config.toml
n_layer = 14
d_model = 128
n_head = 2
n_kv_head = 2
head_dim = 64
d_mlp = 320
vocab_size = 8192
activation = "swiglu"
norm = "rmsnorm"
norm_place = "pre"
norm_eps = 1e-06
positions = "rope"
rope_base = 10000.0
rope_fraction = 1.0
qk_norm = false
attn_scale = 0.125
bias = "none"
tie_embeddings = false
parallel_block = false
init = "uniform"
init_std_qkv = 0.0692
init_std_o = 0.0
init_std_up = 0.0692
init_std_down = 0.0
optimizer = "soap_variant"
lr = 0.00516
beta1 = 0.95
beta2 = 0.99
weight_decay = 0.037
lr_head = 0.00792
grad_clip = 1.0
warmup_steps = 200
schedule = "wsd"
decay_fraction = 0.894
decay_shape = "linear"
final_lr_fraction = 0.05
batch_tokens = [8192, 16384, 24576]
seq_len = 512
doc_mask = true
train_tokens = 90830000
steps = 6064
dataset = "wikipedia_en"
Each number is 500 + 50 x the weight over its row's rms, rounded and kept within 0 to 999. Layers, rows and columns count from 0. Numbers have three digits each. The size before them is the row's rms in percent of the matrix's.

# gate: layer 10 MLP gate, 320x128, rms 0.262, rows 227-233, columns 0-127
# up: layer 10 MLP up, 320x128, rms 0.25, rows 227-233, columns 0-127
# down: layer 10 MLP down (transposed), 320x128, rms 0.245, rows 227-233, columns 0-127
gate227 087:399504507507619523541545475547496430483483456488464491513435517444451554489497497443491508487506519521503473503474399542516467567412501503514432500509612609524544456406444534424439486454544550539529483486562545493489598420586593422502467460592437496562506581527547528535605489479598546456457486537449476545467493503537400563468564489447480436445495536543476504460550424583527488575465
up227 104:420526454545576508471546592488433585533491510454506433457558524469528521486539572578522548444444434575506438497489587463443461454510505448482513438518507499451413412522527454634558393525456494535426542484389550519519443532444377536504537522443522448496443495459517488495445537539491533453532428433573578494471569567560584584529473517551548544493561462487507524470494460472492445439457
down227 068:480520481421502450531547479505491407524459513545498428546350536548438503537461528541440536494498468461526466446477489488501601513477604580535472585616547549447456459422464498456369558537476494452530470442542472561530628414491534453533552480481443517540574534461481533485498488654500455433500504456539449556483535472505475450466514508549454520482486526505424515434478557521452545604502
gate228 101:560494485517464463515515444446542497467497570489558466577500587562457470501635496501509454512464557515506474572456505417452535533494524480532563461540470471542479492502502482439559482554578490459487516456434501410509548562585464499567512390411563508548505504430568543507401434538568532484461470396455447537511488567402510556557446458512531398408560571516523632500494502507555486542414
up228 100:579458501606395571590510481536530470570543550561500572561494434452571535511533479540515458567584493375492497548593535499481513472478508461456532437454516513529477560495440496574417435502557481445487481438467400530456553489490524554508521436513590526456539390494496402428484432448533464503424475532516428460580487438480519522529448491531485477443402413516522475542533502567484504596508
down228 107:498481499509539560579445452495429378560483483582534506364479466495419581472570436494537558543497501564532426451551497525562443436583576486535600523490529486378489538457481503542383574470556512605484424525508562570505462543434518443492492503472457452456460526438430464469559506511471534411485465480575533521524438504571514474498434476477510593552477483540576544549465524495484538508510
gate229 093:551447467508535525452508530517484598584598567516511479446565498545523552471490644429513609451528423517501503434415585401459505518484563574486610510450517560541530569535514584542546475490411494551536567500548519540508453443445461489540484449515531556564505417482502504458465521556475548453537510517522485435490503432484469519496445529489542511451434461587534579497399560595416459496507
up229 102:526471484509491472466557528432434504562541518544377490521500494519491609431528522555496376559434493398587459448475487455424518472467600526501596433572479563487455635479549527520541482548417479508410514384406546457476516542528441515546488460476503464422571478588494495569476451440466521460569480489503557503477486525451465553458500541510491552444555501483518495511386578478482489475491
down229 110:479481447534447510568552499500489514422568519461481499545483519629493513462443489438522532458500569521477522599494554387471443418494390500505566515552436533343519449547399469492477483528440501590443598466456473460491505439456509466522436478382546518459490465627512539514478483428553548539483526499519589452466536469519467479512452584447499538512566515545567554500443448519521570460484
gate230 099:554493505512487490584498439486530496555538587540518448418480531420442520466594474470522548500424530575469513563582529435386516452585491469487431459474501498544522528453511540447580482526498492526540518505516601521516592534485479581535512475508476572544500585372501605552577528482540422486501578437428463566473488452416487512503383432498531486484546540400527519551409545480553500530546
up230 096:564477545458489516500439504512543490446471399461463379469532485474468482536529573468475502493472457561494456400457549500506513536483524560437545474446407548493481521453552595483491555505477502476517532476434460464554545502463441540500544599463490525427444434535503499564423489457533550469371508543567467525466529507533573474512632436444394528443525609444507505326531543493554507470486
down230 105:508423480477517459591514483523511482466494477435565520487498475457526388475492525587481510543541555550405550523451448535496421426474358485605507521509512444493459462534463441518531498440460551479431531596540478502434488538483404534415509439464567442561496463456492396514463456582445476487609419454497544504569467499414446521502433467529453501404581522389430457532484509464484514501497
gate231 093:474438522492526500476550457409523507464461461529498582616430572550543446535573529484552422517522562522550459502559579467432471643519444458512476569563447458580498491454416451486472546492612477422500455463437534549438408554546498503535504477487414465492462460540534523418522453566538470496480550536500544435533502428556548535525487532527547473498476508443479525631380510531467558502559
up231 094:546448525516561466512443484492538498603458530500596437550505525618477536599537468566528464479482429567578512445544473522557530580518491592540545452524449544462529511463450433451402521516458496406418542559525532503519582453538480515476529544519453471532485613430543556472484549504442532587563575496433462492453517498502557440517542530477441386501566532526521556586566425471488553423488
down231 093:529555534476580473431518413445524396452478471520532421625549562468533503520551449464494422513508522485489502468457508522514482451490502531539485528558492530494598436633549383468521529552450540482512480497469439527532451446488561472475468447412570440535567390478578527453545593506562415566438476498494532516522521458477518436391480493386549501517486532513515531563383533563474474519498
gate232 100:481563512483507443514466536457451571468434545501555428446570472512392497557504543513472522420497519548537562458577483543468585514497428384542503541577415513528549500478525548512474478482506526468465485441513564498583450503631493590524462583469551426443549532473542536508491440518533394469514542498471420432555501458368461545441444506452435384527571454497526552596522528466511496482520
up232 103:524600457444525517519508494450604526485498515581487588525552538460525487505585539506539517444513387519517473463609490543536553501449549493508513487516533450430465576365532556505569515509548445440383589583533516522541457498531489452419536465520494456592533458480517440407520520493493577561557508505414510478567556546526471452524389454485506518481563438485432481517572533448551612490507
down232 099:464555464434465421423528495536518454508508394432464472552486494529505538557395534439491543492441415381512602555499511501426574416443501521421541500548537535493439375503517460447542463389516499540453508472443491450503533482481467417568508539519440515561587435432540493464495502487544503436477547503606500471485517424519527616471461595454482421508541422489511512490547457495496486559450
gate233 106:575477599439437502495498530495512409545576458509562397484535484469440503515546535506524519540494515514521498506523486523461448444578474482577527476535564481478589486516533581485540415479463431451395562492493538542446498424609467538544487568494538489635516534547391510487481501529556540538503525492437567504520476496565451565547419498604657530437443541404511472497477532466421494518470
up233 107:479538515509558587429554400509440529519413448468551496554459372477470510488544498470559551489429540534536500553582467444462548548465444527481457489538511529565434534486416469582550468471475583526499514439603479406490485555588554464531375464516542501521529507482483455555476406510385563536599488487537542482445527490452492475395572509455523468497491467542455514603465568504529455559486
down233 109:448477552484480493448599421427542549533432449402463506541524559481453466551533445569474513495511441610569468572464498566440506408525459441538483489557455535521490358494575581503547467428434559602446456580546449595487430427481470488582475567496500568564442527548465519498567458445530531405522426528530522514545500464454580536453492562490536485503486472491482535485492562506474513480554